Each number is 500 + 25 x the weight over its row's rms, rounded and kept within 0 to 999. Layers, rows and columns count from 0. Numbers have three digits each. The size before them is the row's rms in percent of the matrix's.

# gate: layer 2 MLP gate, 512x192, rms 0.108, rows 173-258, columns 0-47
# up: layer 2 MLP up, 512x192, rms 0.112, rows 173-258, columns 0-47
# down: layer 2 MLP down (transposed), 512x192, rms 0.103, rows 173-257, columns 0-47
gate173 091:503454550482498494512483499495504477498474535467488518527476520489492480486456501495452555486505516506496499507520501543554518453470443480498510
up173 090:520556500526511538524508484489486507487518505502497487461512520496470538482525526525507455491507506521502503516494522448504471531503511513495460
down173 090:470489550521493519515470498530483499486523530476472503516492500485499478506482489523426515478516515486500505482502533477493498515504426509514502
gate174 104:494492491460542504483509523514507483480471457514531493530481466467540477505475529514496542478502486459507544479509506526485455527549555529476510
up174 098:525503491507502502533514469473487483501490472503505483497506512478478501540503503514503458525498521512484475461556477535468484546551523448472505
down174 103:489529494491502529504466470566529506516491522484532493504486473507468517502531504506473527511477495503506522514508501499503444492492537445524480
gate175 102:495456496489508528506469504495504483414503514487504430456478531520480511535493519468480471477501467482484528494497531512484507549514484509500547
up175 106:510515483520526498484540500467533485500506498544485491490545497541501529543482525538496509492484494441475543510483522510531524506499500519527510
down175 095:477522483499468480479540535486516476503469478527511513489510570491471507484487467469478516480517497493514506499476541469500521516460522475511513
gate176 094:464500505494505521515445507499464451501547509478482553511508491519517511498442514530521513505489563511524521496489481491478510549478451508493496
up176 091:520488492515447461532483495480456528448508474466530473521508472456531535467503494484470544479508479469491492516503506458479533534517510495538511
down176 093:480507468480501516514494505527497533542528512532496517477494469527502562505519536536425494533497508473440576449511488510492491563479492480500482
gate177 101:459544521464456527489558499494502498523506470571549511462532534524492470529481504486507503507505552455497504479518529525522519492459487535509550
up177 096:512503510472490491522503560484519485509489471495500516489490521453501543479484524516460485540488465523526493510503473493454533514520498510496515
down177 098:540509462527481516491490499468488537476471451489471484491485506542490517467461467467528506524516517451463524501526505511481465470484544470510521
gate178 089:503497492506522492506532527542532484534538489519497469538466496506499561512495484496541477469533477540525526468481490506532519519444480491532468
up178 090:536497489517481490466539480540524491513495503530452478509549462495507516484498494492497498499514514482486512557545567532507511548548480481465514
down178 099:490481493463488526479506524544452488558467479468433478538515507501521496494508529473487484470494501473519499460502469529536495559512494524515474
gate179 099:469518522477483519490547483468523507550498518489467539514498510474497494462479503529488497491467483509472456489550507511488494500513475456493537
up179 097:470534491497489489502535483497545518504495474525484503502499511459489508481504515487481497501530488501490452449513510486533544461529466485497562
down179 101:463498510513530508494499500492479514464476490486491463487458499512511512509497527496502509518459478459533504543478521498527483498455469486499443
gate180 097:501502469524494525486510552494506458498446478498507487451444474502507496473547505481500494495502533511528492517485480534564474494517496431495496
up180 091:497502517564527491520485498488456450502468495493530469523525523500519474480525505519537516528512520485465502482484482546532459549506477512509506
down180 096:482519481474458469536499522478520442463506525483483485491465454499491543490508481515522508494548474517481478508459490515498506493491535437481479
gate181 101:502479512487569510495485526488458486496470528459461482536494498454485479480498480527461530478479437530465497533464510492546482457451501495529526
up181 098:529472513520522489523445465418532464500513509509509478512476498470496479545506558540484507465457483543475467542489504523475482495539461496459485
down181 105:484490518507505537499497525540511521504442474478532548493510495510486521543521504463455519494504477497486536480473533489531495516491510516523530
gate182 099:486501467470465506479486510531577548466494504438494457491473520470535503503471535504531450508499530478546480551538522491489502507520486504505529
up182 099:481513505501560533541556489444502485502521567549463500480504526509525493552478490518490493509541525511508497455485468506493461518490503520510421
down182 098:498515492485472511498494501550510533474472503492536500529518485509495534494496478515550478514511512455521449528498537501517525449505522522493520
gate183 098:489548494512522453489532513504454524498456541499473518496495490516523486452474464522517507477515509483497545475479509547505504512506494505498480
up183 093:508501487512481493498451458482493500454458502500467531500500544516502504469529545513501542472496456528527510516521503528522499485493469521534493
down183 089:513528471499506496506504480522506534529475517531510531569445527496464467482538522544499501509464479477506487512473500484490522484470461509553530
gate184 100:513526546482426497530517490524511511520524447486484509519515469515497534480506489524471509487465495515540497533444522509499562510516521508496511
up184 099:506501534468500481494506486526504543453484433540504532510498490461493468527508484518470467478550516466511477498517476485500476521471518515477504
down184 103:462498494539467513488484517457493515504492574471492468508454505508485514478491538526531479480464514497472556520508507480489484476520474474540509
gate185 104:522508472488502508472500495499490494504495510519502481489490499496488518533458534482501497529513490475488521500518545499510490509476511463478520
up185 098:471507529519530444503478472456466549507506506540489491538495472518543548515485537554455490488492518480512484530492511496473526520503479523511458
down185 098:568491530487489506483499530532548523508477496490487507487510510518500552546518545484550530455526462509497504500532468489512492470503495471488530
gate186 103:560505488478485498484526490524542531493505516500461502503538558473414503479484453513507530512493483507546487522483532498536496492526496494503547
up186 101:488506451495495515513501474491549492488481522516454504492534513528467565478480476541476486499464488490493496536544484515487525500531466494519495
down186 096:492504489545485488477504479481533427491471465524534509471480532518522550485543524509503531450499495509478479506438501531501512546472536505478516
gate187 099:522488517462465525502491468537508538536510486473535496527480511522488475547530521496505500530501542483460535492518507519491500484520503514497541
up187 097:508504482454494508474451501507484508488472521458524475487466501437506505513516489486509487532524549490490532476498487510544504503476540530502523
down187 093:457519485498523525483511454449485462530484527483525516550461473491482498493496536475497523485528490526514416463529492484524512546525514474480491
gate188 104:519465470461462508532504522505550533462500535472486466503513519446488500515507500517458474518508523478503515534525494498490480469494456452490498
up188 106:462465447509466525524523516555491511508535512518470484524514538518523495478487536535472538500506491473493504483515509465492523468482510473474494
down188 106:554511538457495488516475554489497508467509486516494493476470486497522508515523502476523468537518501513500525546502473474488448490493490513492462
gate189 093:484469509463503500450480489509482486527495509478547480472547462523496480502476529499502513488520453493479519506497532521525522474515509503472501
up189 095:532540518483516495500502487510523503556510516483504491559470492486493515457549550529535471539429507488553516501486466457498457553488498460484458
down189 103:482477463507512533525489505461503537486523494506529474515512508502476483523500468527484496451514546466462490526513497523524508472462509538526537
gate190 104:497479515435533485485498477514491519471491487507506514544525480500542515530502519502505494439526470514476505504515475476493501532487516487463507
up190 103:489503486501551484510505462490502527475482495480541519483456546534512516508484475505528475503470533518512464451524525469516539530501516462497488
down190 098:507467515521488518509487506478459502482492486464467524525519511458501518509505483481480494491508464490499521535511484520533452461504482527523483
gate191 102:471485535497457508499489503488465506485485487478463506472499490481516487438472493470490482473473491507492480478448499503498490475499524475555525
up191 099:507503521496501500503527500482514516523501522526486537474486478513519484470497557463470460545548529490490499489480508501475499475531528490487528
down191 105:524486489536485520544517515499509517492487434557490521471475536475500486466532532489482491477534499526502508481469491510491499534524520531494505
gate192 100:480493489558503536492515498522462521505469508545518544507517534504474489504474486470501541498515507502534520513523517488466499466493502511507537
up192 098:503513556451545546562473478495512428544538532519487516468507498505492497501506478540489474470501479512486512507466508491488455515473536501488468
down192 091:508526512499502514523468516540511463514536529496446484476527492554483490508510499515511517504497495492511497482505487482503441508507489542498478
gate193 102:493522542491484502536543471535516482475518492512509464476528516472502478465521504497475513485503527491504537508508468528458536517502479462520469
up193 101:515476527453484512441491489516537464511497500480525483469450478527491514467505521499509529481540498564506532509493511498482513544486489506499481
down193 097:501516538500508481480474544506513464498541538529471525487516480503514467526529465524477512513474497407467510496501464527486520499455480443533478
gate194 107:558517475489488458493497519552505510530481477526534475514434539498508470468515526483495492515514486456485495535516482504524471501507476529487518
up194 108:524487528485545432483519511548512502538500492504511483547481477496519476485497516497504485498498481523495456553503479502489475523487502482480491
down194 133:526508502502520470532520475510529526483487507506503488499471488496518492444506504496494492511532509514488444542510494528476472493526521533511469
gate195 098:524535563566493543487517502497493522471503556501444508489459528475525502502500498477480476493517537502504506511493466498491532521546512471500505
up195 098:498463480515519440524453482462508536464525499505535495482512486525450535520508516528476506521471522506524433490505543482473471491510458519466504
down195 101:530491504529524460506515530475509534501511527511472510527434471497550492522513479497491506513504472490511514493509487477473476513485474516512496
gate196 105:505513458520521520451503526465519541485483467504507499519485501509489433476523472487504498475485498468545550504500488469519482472501538514461503
up196 100:521525473466527500480518523476489462533508499523496473523502489499505536539508484476417496485483520510485483529508476489484494517514502514489537
down196 102:516498485494536475502496516497486494504514499501487537541502443501510482493511570477529476508511522500492519479488535542462522464523507519510521
gate197 100:463487519502487499474536520470502448493490518497458497502483519522474505473482530501505498451495541527483530514505510533567484503511501516502505
up197 099:506473551550499460489522511516482507506481503500506506523522490550496494510487525528518539519481508495470505496497502505478469492491490477502493
down197 098:507475496473509514517520513527522498474517466517483524488500495506465494503504483461487521503486477540502543454485490470480500524514535508466508
gate198 103:514499513537482518476504497499486497493501505501496529514526480448510532516448500468511495505517481505486509497524527502472521494471519443515496
up198 103:488531462478544492513498516485483493509551472523452447501492476528467473511512491518476478493493495497446492483512505483485504521524503511479512
down198 119:496497534507504498524485486528530503520485496479485490518477509519515473524513509494449483463495495509508495538460500502489518505530480442472521
gate199 094:487525518502475508512500518496505497506508501520513532507524477501526485484499529528475490492499532518495476487450505495544495477442466483494504
up199 102:508508478507507464442491489507507491519460502537529459486530491505509513510540544513496488528520490502501510487472480511493512462511463514459498
down199 096:512475509482504513520539523486515487490521490512518519509468506468461493508455489503472500508488506535476496502573504487521497526502552518477488
gate200 097:472503473519539485445455479566504540510484502565484505487477503527487488488498492510472532523467540472526533478513513532525516485498488478468455
up200 108:474497445503466518499467460518514525558468480488502509512476472496488499505540488557545469509499503533538465493458517463509515492452489484498505
down200 101:506503446452473499479519451507500545480515524538487520492487499472538497514501465505525462520519517544523508496453514468472521505502548456456496
gate201 095:536482478512493507539519510507529465551515483527467498498530525513517489534512528531522468475507504511486516469502499529537476540477481506471515
up201 103:549553478491500493502542578491480522508510483528540488506450492479477496465472465489497513473496467480511532508473480487490535472483475484543484
down201 102:517475478520488541506520566471536537537501495567501502481503508524474485511488516478468487496512486528499505500521445504511531525457438552506504
gate202 102:484501544514550482497522499518465468486506505483478459550487474494529505479516493490501496512492450500472494526500517509468531473495440515517509
up202 097:499532481502525507509494475499498507499475509475506471475500491473514459501480497518514532488543496477532515445497445446515535510485501520501485
down202 097:501458484523460496499530473509478486464473512516491517512481513499499486489520473507484508508484448476479544481509475486501461513499464471490516
gate203 092:517453506527492502491528483528527546498495493487496545524467525475471447512521466500474467490524534493514496485537502502523466487523463506555504
up203 095:483517523531472495499514558528479540498500470529508528466507459481516505503522519493485506507458487489495504494516544508485526520509519462549469
down203 102:504516443523515537494470446488516483516478524477503503551454489525493480505501498494471486484568531484517510520481508501514479519516466543444506
gate204 096:477483450515474504482495508484526496496509501492507507486534502487561478458573496446451531459445493495506491488470530498499470489502483559486515
up204 092:507491435500486488499526512486492483486517531521546494495496505465501497484572515484478471484445501492458504520468475489503486510513456520446514
down204 102:523492547492478495482502487504459497489501510515484461500495506499531527501495478491508522533491499493448494485492453462492512500439489470443504
gate205 105:495500536518445506538507516474498517518482500489485508517500482514546529515468488528544489479527505559505481480455500502481480487481452506494499
up205 102:496545501455491506462491526545488520508489501539505500509484524466462494508514496485477511501496497506508471539476503552519467495509488491481549
down205 107:502536496475523517513442530488505492497503486502534508531533473506494468520516508516532457488487534455484504503500499551516468526453467499467544
gate206 081:499547527478501538479510495529483474505507511496483487485521524480497491488507496485496515510490554504452486499500532503497528461486440508551540
up206 089:448472484486466453534498475477512528459488493518534515496513426540504514500494517475513512514450478506464525465493495508473488502490548449490482
down206 096:533514519489537559489494540525493470492496547495497488514493519437524474524503503518537490504529539500495480499485491477524507507519427550527540
gate207 099:533533482500475484473493503483530489480500524538527486492505551528470512508518529497497509498473499486490497449504528501475462474542553514492484
up207 100:464493494553471445488483505472477484505476479452483542465542515502488519521506512485452456480453509547496481487486514478498457500483490494531536
down207 105:487509473475503499506471519506467452444532474539509521525520528468469506482531493476527508502493509486464497490486551524480466459497522470489530
gate208 099:458503541526530478500475512525467476490491532502493520489479529570459528497505547482531505483495516522471474504496494500495509540498484523529484
up208 104:527518519552523516511512511542502523502514497508472474562497506525483482524493458515521493483484513479508492508534527477520498519489506515439479
down208 102:499459527515478467508512497517541504474543514502487515530487493450483522493486499507469473513478478509473477451512519504512542466515541488514478
gate209 105:512506475527476514536509532512508461473465490488511520525523503502454513476476452477492470481498526524510517538504487484503466514466540476475483
up209 111:485483524504448468524473526464527459507542529502493486479548498497529487466485522528453500498507491494517452517499516492490512492472512504491546
down209 107:517520434471538524510507510510514529509535465513552542514485550519495469482577498515475516478492527490562486503446503464512549499479507496519479
gate210 100:491521500460480549539449477511522516482464465435506490518516441452539497495507508481483501520476458508562501514507503504515536513514513483503511
up210 100:512478476468477452556481513496505496501534533509503498472511500491502465553510487499532483502497527500515518479501523527488510493536486458536501
down210 090:485516522490502531451506505491517520528499531502448513514503447499504501504475488507474547490493490508483529487486484500498523510486503498517497
gate211 099:525499452514504485493499524554506535520545500487496498524497492543483480534485503518513507452475515495536493482512500512486487510494481503507503
up211 102:517491489511469531480462485497496493491480513504535458473498468491492476478483488524488486505536494486479533523526516509476498531484489502490501
down211 087:501498485488494507495509532500513560558507523516467493470490501515532516533465517479484472492489466502506529509507492482485507519482492516514461
gate212 097:458508528487527484464481500470468484477522515545477498509517550493500478500508513531508499483517504511478461512515531475463508488504510496475498
up212 099:464560509423506494477520553490531486494500485506484517467504504513481525440478548550493478490476509474491488518503496523507499530514536444523511
down212 097:487525503484500555496481490461501485467498492520521506468529490521525497491461478500473441495527510452467540510512467507500550489468468489484539
gate213 095:492549514463498522543458485510514518471494525500502477502508464486452494489486484494482528500489475496490464501508502512538489500471521527498453
up213 095:461527507487518503514519501489477494501502468524480504484490512510497444482526460491476541482529471466469480475528520489490479473520465493502520
down213 097:539531506499473491500489495541510520505470524467489492503514492458520548504452481467493495481440487447459493530481474519497503478452520489519476
gate214 104:468450460490502515535490475529530489511471541511531502496517530562466493469489532518492497524510506484480472504516534486503500481481530504472463
up214 099:509509550474482485487463532531526484489500485511491515500486455487571462495531515450524465514506501488536468484448501499509471512513490493493523
down214 098:517485513485496524559495520472481456494542457499546474496489490492529496502495459524490519453512481484505502521503526460466513509503473512500488
gate215 098:495526483554500524465504547498519494504501488480481493486498487500501485477474486554496463535521524510513459495490513533507525473486473529593502
up215 099:509533491524504502502518500509536511482551527485533508471537511461535498499488517531507463516519548500515510503514475501503507538498488535564492
down215 102:464492537520504476512428495504469512501502478512509532524501534522536496515504506523516502489465512512472531463521449459444509480513542479484498
gate216 098:579495528508496500491546500515536507526518523582486488487483518573504489471522528515519521508472465507523562525469493507511510540493494498507488
up216 108:500530538486484491504520530481507474479480512518502533510507482507516464500492468523518516505509525459509508491467483515529459478496456533453557
down216 105:501539502509527514517512505482521518498485513539540520520550497482520488481508521492452513512505481496463521461497492475549505484476508508513524
gate217 109:523478502453493518537496502486493521527500513505477509523519486485489506482477504491457517448465510487512502527504500508534494440478508483483504
up217 098:499487486488529512463510536498507528515551474459482513488469464528510453526483496525538495512477495508467464491505524505570481516514536518532451
down217 104:537528503507471490479504509461566451487497506519521509520500525502496557501467495491511467545553518518503515506521508463482513521478499486454489
gate218 100:483518554506506484484494495479510469490447547497470477514512482528470529499493488518499535527546507500495470482496475508495521505484534514513462
up218 104:485523478489518474464459477486567502476555486547457490506447467533480539475468487511508493459483518508532467433471545517503499515515484474465524
down218 104:530510501554451521492447522507488479509491496526525508512509480484556484487484469484529498527478521521522475534467486472483500517498481520484527
gate219 110:501498478493505496549479450492496439472547519497469506481482509487484473548532489525529473481453490520470521488492492479466498527491533454447485
up219 111:511496501509484567473491504517536516501518475526493508472528500486499517478508486490494474493476536486523519463530497535472459472460465499491513
down219 111:484543495509511443463490529505488523478525500532471514491502516521445460503503511515490494522512490466490504544518542507512531534536480501513464
gate220 101:483536517515531489508487497444518500481503467492476496505526529474501501496478487497498488497539503541488462520541460507507494523499491489508543
up220 105:499528503486518513542517540500474561486522530526486524514507461473527482485518520488495421515463498487485436457533527500498476509495508510531499
down220 103:456467536500486489503480500445537538501497530465509512486514557492486521490482497488519537461517475527511525566530490505522576524476508467486524
gate221 104:485501468492508476462551509513529541535547498503500492540508478523508472514511495530504530478513516516495533561503506480487499506553482500460542
up221 102:522484515442505434457523530482497538493517469491514514521493511518488468521477476473531501462511496505490527540516492471526546510503508551479499
down221 107:531509520509501485450473511505492487514495546501498520512529479510520528461495484506458502473490438495487502525482524477497500514452448476516505
gate222 096:515503475498467507494503491499504490466474519537472491531495465514467470479543528520485544533491495540479528516525532473535491506470493504502517
up222 095:549488496526490491479514513512529526494491510497487497470508515472469515464521489485558461536507466513490509475495474502525500489489473513551461
down222 096:518445467523491539517525495489468486499484522484512494530524518506467548511510515471503514522478520484472526516500494513435473478507492486490486
gate223 104:511477519481526488491453537506508516513463508520480486492521494550526514491501478492545506476530492527484509448522534450522506529533504553484484
up223 106:493517536504517503478525515488519494481463505435497547483485470467502505517500526485508506508508480480512527511479537486488492508488478482481527
down223 092:483513504540510522499500516495464526494518523540486492427522523542546493516507466525513526500528449508483489519530499528474504517519498508489454
gate224 110:506536477537518516534534549537504524472529494491458537475494469450505480521527512541428444512503525522508495504501524542529519513515524470510488
up224 106:529471505498502553489475524541465527546535532527490497502481499534517454492458460527526489485503522483527487477537490484499454507469487474513530
down224 103:493480525464506469522508503445456499515496488520471510464519499532498502500493504486581497514497475571506457479486541488476485511491494470512510
gate225 099:458466502520467511528478513484496483548484514525428468513469491540481493437462490510483499483527509468475519498468494486472520502480530516474498
up225 108:511482508485514504506529491490526466471493518526533488541474494509509493495528549488487494517504531458480491477491484473524543540529501544528517
down225 100:476488504511509474536508516471496548488503512561522513529480495481467539449516529499508485510485470488534463520522473493469545550482486479499507
gate226 097:490454516542463509535480491503485485559468483499460505525463472494502514493512490457518524501518489506524548524516459477520474496462509520504514
up226 099:536547480495498484491535543510540524487517530512504449485516498525509507481493517478500463433533509475510489464481509541526473486531475468521506
down226 106:499515485507500522528478497500512477473516530517529463516505531482466485486527524443518501497527486549523522535460451501484498524513536507450542
gate227 101:504527532523506477478567482499498485533545551512531508522481498508533525506506505496496532518506479475484503487504537519494516530537486514497530
up227 102:562495501464538507476470489496511486457474507523500551506523501526444460456489432466533478475498506529490519507536488470506505423478507522508504
down227 105:497503515461496506471477526480485467487507492447442461467489546549493510489496509523479481512508482526465538505484508496486490493492497476520512
gate228 105:482473440467458508524465508530526496495503498477476479510505468531529485507526528517504516498491467527517549468480500495490502497467543473508518
up228 098:479469528478515484504454485511469487516480523458505453489505472524508505519480495470519550475506483511501526501527518508465502477461482515455497
down228 101:493503517544505530489508531511500453525473548491493503493452482454520508488515486518439483533452504462488520516479507486542509497473495469527486
gate229 104:449439522508495516510464466490527506482486546468438482535523484494491517525500500536518489536511452504489498490512520462490527518515450464520492
up229 100:522524471483530520525527487489472562516522544530512531492488513501510504485494484498490503486519492527443501490484468530465502514461490514529492
down229 100:473446519502502507470459523463554416487516483496509469522511517461513524492474494534505481505525490514511500508500554488532519492465490473526523
gate230 110:484487486483490497493533506507512526490483462469548500461481554512500506534516490457484490511507512502504502523536479522477521481545454520460482
up230 102:507484522502468491506481483516498562514485508501505506512516513482516479501493488493487470513525508434510480490507461517494506515467478454522491
down230 103:498533518561519517460489484519540475511531472494512501438487543500553474518506525484468517507487503506492540500516514532481523507493526512480485
gate231 104:517469514471518508497527528488509516501465513495489486490487493442545490505487516483490505516539501471490517471529497509503499522480504497507477
up231 100:490462518512524494525466533523530508511467508537516517508506500493501511545473513476489524518520537499476497469437485524498527491497485479519532
down231 092:535516486479521505525531501508480517522534524505519476508490538508518540554517513458501480474473537488496477511469452484501481459537520483491521
gate232 109:493489534480498459544505547497505495485525507506431459487508527539442482454470514493507468500495516471490501492444496517508559479516491509508534
up232 115:481512529480466521496536489505544529531486496508520502498522535479482507505522526483466501472495501446502509496512512518494499482518487475522536
down232 108:529522497532486485503534492545482525492524517550479481517502478475470488479474504462472503494534523526517492506472453511534511496543476485519500
gate233 113:515513452491505512477499519498467516492498532557514494527488553496506500454478513495474515509512469461463500479505467539532503518543494487478530
up233 109:483474511495497536528482470495493445500529514486491538478475452504508483490502520478520541487530524530528546510476517473503502482496507502479511
down233 107:525442464493509490491517507468513515508462485513549563542469488493479491493506475501490527458506475483478518508499563477506507529497480500512546
gate234 100:493556497475491502499519492478496483529479500508492493543492506492467466526485496469484506495551510535466495481462519517483513454515520511531505
up234 093:519544486481519528496536536477530485497485486514468493517509553485459497515510480504538468499506501532495476496440464506491499486474508523523461
down234 100:530525516449482498485526497528513503505506511529489513514477466455486463475477492477482490532530539518505463512494477495503496518493508510530475
gate235 103:494520522535493517484462530522514526493501499504496522474514521543494456525521539508498506500497501521538483518487574488533494513488489461442494
up235 106:519534500462488521517508513465499482490543459538532507507530486457519535472511511464464482483503518451480470524552488510447484511493452498493544
down235 105:475481498499452465492489454521456521504481498495485538507495497483491526515508497487508482527518497458502506480534468511487477477503484493499480
gate236 105:524513485490499507524524506494511558486546474496482540523483492512525471496489503491471507461496436462507476522485518510499498496535488489509474
up236 105:506505529552533473475510526489484470475486531497499453543485495471533508529474527547513495461471493507491493543532524480498511503490493503501486
down236 103:489498407466495476494494472518452471510509462514485504478478447505523533500484506530515475500469492517506501456500492525498477504520509515473478
gate237 099:470478485498527493494505540530469482513472477460460493460455490523442477513522476469520561486496489527499489527549497548534515498526515469477457
up237 097:504484488495520468463552490518513454463496514504524494494505540517439498481484477505517535503461478504464508499488507508483492498455459484551512
down237 090:484491473521506527537479480522501495511524520492480500513491445492517494480562515511508459502509484452481535510525483516530520495526521507494478
gate238 078:508506556498521495514493481461509494523496491531552475495508458497522511472466522482532534500460484515474488496456486505541489443463487530479471
up238 083:497495545535492499488479453515517473525496519517465512536485518548465504524480463518531485459523476516523544446493509502495484470474518551483442
down238 096:492509518510503499530518530495492506469518470499549449479494507453546515471477531479510509528528521482521455577534468478493524498514464463504513
gate239 095:481506498528482484535486514492485479510531466524459525504529458481490505518539471520494459457436534492513483498474489493501522532461480479528452
up239 096:463543528499524503479507576501443485467504516461489504501469517527530476523518485521526502507499487508511488513467446531494533538487509471443510
down239 097:476516476501507473473522530487483514507500522531485479482539472509440508500482495510471471503485499489550499520489497471507501517481527471514462
gate240 096:511490499469495501467494484486543533454425525464547482485504512504485522483439484510529553499530490492489476488486506478533509509470499510466453
up240 103:494511471527472510441488494522505504480451512483524531487490530475519495529501508507495514498489457515542499514509476511526483517483524550499506
down240 096:498526485543515498486469503492513487449495486475535502508553530488437504465515440522556510468484483471521489515497433551515485537510464522490503
gate241 103:528495522507529531508515557478529503483474508468463497538449499497541551490481518520503484483520511499511513504475494511494511504494507528486491
up241 095:450479453529506468474524512509490447487461458492504507510524492520482513486520454511469521509496515521463491499474467526480491500503504476467509
down241 099:503469527528535536482475541507548487470479486480496482477468472526494490501510508514558528473487524553490473503503476528495521485510524539526541
gate242 102:524485506486456541452466467476460491462486501405477479502426484540492528503465500488508472485489466531520482528520496517449490529491500455490508
up242 102:499499480520474510482483490496501469475507480513541552469514478545490500468485484521481525507481532475502469504489468480494510479527544547565520
down242 103:471519499483535505547474500541495472528470446518482501536516511491560482515450515524452548532508516476497541525481503493469530511477532532480506
gate243 092:470503499482464475524510475530453505506461524477545475522487448494512492517491511543473513469505511516438467536528543501471520483486528481505523
up243 092:514523466467506496456528488493477505560488510488482509519478512513494541498475504497493493516465509510488528480456512473548544541484518486512482
down243 090:488498475513514490557493488507496493470505544500516476507485500424525467493489520491513498487499554487468463510543476491448474481503518507484561
gate244 102:485517512528446500490531476488529474503507479544494481476560489487517564473501491519493489452505482530448468463496478526494515479523485530494559
up244 099:532491537503491508514462500527479472505491497518525518466448530493539529460498534496496502519526533523492469559503519479508474497451523492447472
down244 093:458460494490506520510510467472527494489521436551470462532535452472477483550503525500476534482477522506512511483486521525494502493517468516506518
gate245 097:529504490521482512548476500535512457511459506478497466509472456498483469525525528501523539502451554492485520483444512476462483460480493560531496
up245 098:502513535467528476485495485514528494501483480469514477486503507511540507475497484460493497487445515520499485550439510490491472542495446511497531
down245 099:463469491514510528502541463516502485479482482494500502496530496463453574485516490526534474506495460489528472462517519501517458540523521514500513
gate246 094:473551456462478494525527522495483476515520556540461524494496513564471489478491483498489560483496491495494497473532465507505529523489462517548473
up246 095:483506460522504505489487523505517486490529470509465501539509521566505468521459471485508531535461521502494493453468533500525508489496527484527507
down246 095:522482553504479484480485496528501525497517534482513498532494496447475563524536508529528503527493478540482505505518450493539526506518533497464458
gate247 113:531487552493483530483487533494501504479503491501480520496528463481491459476531478512494497499527458526481512492529542526517513519493503510484529
up247 123:508488453475543488501489490498474498530451500433495527462467467473497504493494484449517489548471459495499456489510504513495480467557534463523495
down247 109:461528509509530509517519460496510516506464515453522488527485524499496483468515478500487457507483517536468472512488472473494483492479537464496488
gate248 107:500466521503524478470491470476535498514504520539527453476513469547473497481531471525474498482508497537459506501542486523520506507484498487483506
up248 103:481498502511515551487464479533492549515491499461497480549512457517499507507472514506519522495538508478520522517497547525499532501505487480490462
down248 103:488517533484503483486531477476537558511472516497536495472532489487474509492538495507463534484498510486488478467478489479508484526451503492514491
gate249 106:522511490502518477498505534427451470517510528478506490518504486524472493456496525495490573501518494520512519495552506551505523481506517531522491
up249 110:498481493488518509515513477504493450496514503528463520463528511520501510468500510516530529488512487527514529491515539492542500484472487471501534
down249 100:487494503502509479523508485511487521448492486489526472532501477472469475454495471441524508510508500487519511522502522486490505455497476453476444
gate250 105:532440478509496497513515525498523458497462489482507528492480468485518486491470534573447496478448460511520492488489488505506505551518489479493466
up250 104:461519500492498494523511470518492477519526514546452500514476468429498508523495511496503508510474494472488464483476516468463468488521488491479492
down250 101:481519473514492506499442440460513505500441459517533554527488510498505481503529460459495506479485533497492561542531515504513483507483496530530514
gate251 103:571503494507559484516536501524509486527484474506507491513521533496535475487487440535510501487518484495513510499464519493489509489462498487499501
up251 097:528514510536517551506446538463461526547504536487431534494525497493522528490521486517505512470478486516502527455462504497490485501500498464505507
down251 098:543516483451467496498494502520496473515530444504504541482476477513503492487493546492487518490515499516536488500489515458514494468524469482479514
gate252 099:486482499464477492509511485527492535531499479473507533492543455537506512498567478497547512517502453463533528497485559494552507476492473498504499
up252 095:519525493499553508486536498485509510503471521506478489471521491526463488509507480502538475503499515541511482481473529528502560496497490506507507
down252 097:501504480480458476522520499501538473466532468501554494503512490491440532483493549487499547524483565526498508503512479476515530505541494533505470
gate253 102:498521496485462510494538524526492535517480490525512520510489474521462516521485498497536480504547476509500555480525496499517505496471542487495510
up253 109:502503478489501509489503518524490547501527486445544493487498510479504545478473506515520427529519467524453500520474519530483487475521509485492466
down253 100:498507510513496521471521472504504527505490503543527523536456480490548519557519477492475494486530452509553507480499516474511463469533505418478495
gate254 098:537480513504514474506500518494463559484527531494490519485498491448463473504485498516498527497492495526499492497513448495513529483517475478541496
up254 088:476494504515525484459466517452502490566522553512505513422524524534493484491499530505495505508549501496502484473503553529520491475540508472485509
down254 099:509509518482508482538543488527503452489540476513501520500499472529505495505503503518503444499477499484501487549489494510527484490510505538523505
gate255 099:506477486519479484468520556496506536527509511540488459501472460539492510498527515473521502486487526524515557516504513542473529522489517523507506
up255 096:548432537476555516457515561458505573515490487457487527491509501498489503478482521472518534509485498502519478482461459503537471474517542499492467
down255 096:511448515464480488483505481506561512539495513475509506506478495491487536549476463477497462505480489485476454504446507466486481434516536486502488
gate256 100:500507511497509504484502530531493498526512528552494490488525472483509502494514454493490518546512475515525555541521499502494498524526471534487490
up256 101:505470490478546523527508522450503509462516514491479519491507499500542494521492516492498579495501480465472516535540475519451511481551494475505515
down256 097:464502514492480501481539542499502505525509547544526534438493507491517485473521548510477512505518533495461466452510525514489508511538469477501532
gate257 077:488501468500500516508494492476482485523465527468508432503499497521531511513517433498512488514478496468490501464489506534532497450499526488560486
up257 084:495495499531555474521540503477503494492491492499494514462474481507509505487554506532488488482541472531587481496483511507505494537480513492461500
down257 101:495496485474451488489482509534508513525522514508475560539481497508505481496470512480508536523491552504453495503516487491508518498526470495536508
gate258 102:537523504486481479480510508518432501548492511534488481451515538497549501480473488514508488463525548515502519494475531516461506510433526486486474
up258 102:508469487466497536471473510549511501530487452502529522583490467489561491507518545502507503505530458523502489478461497492499491520506493532501529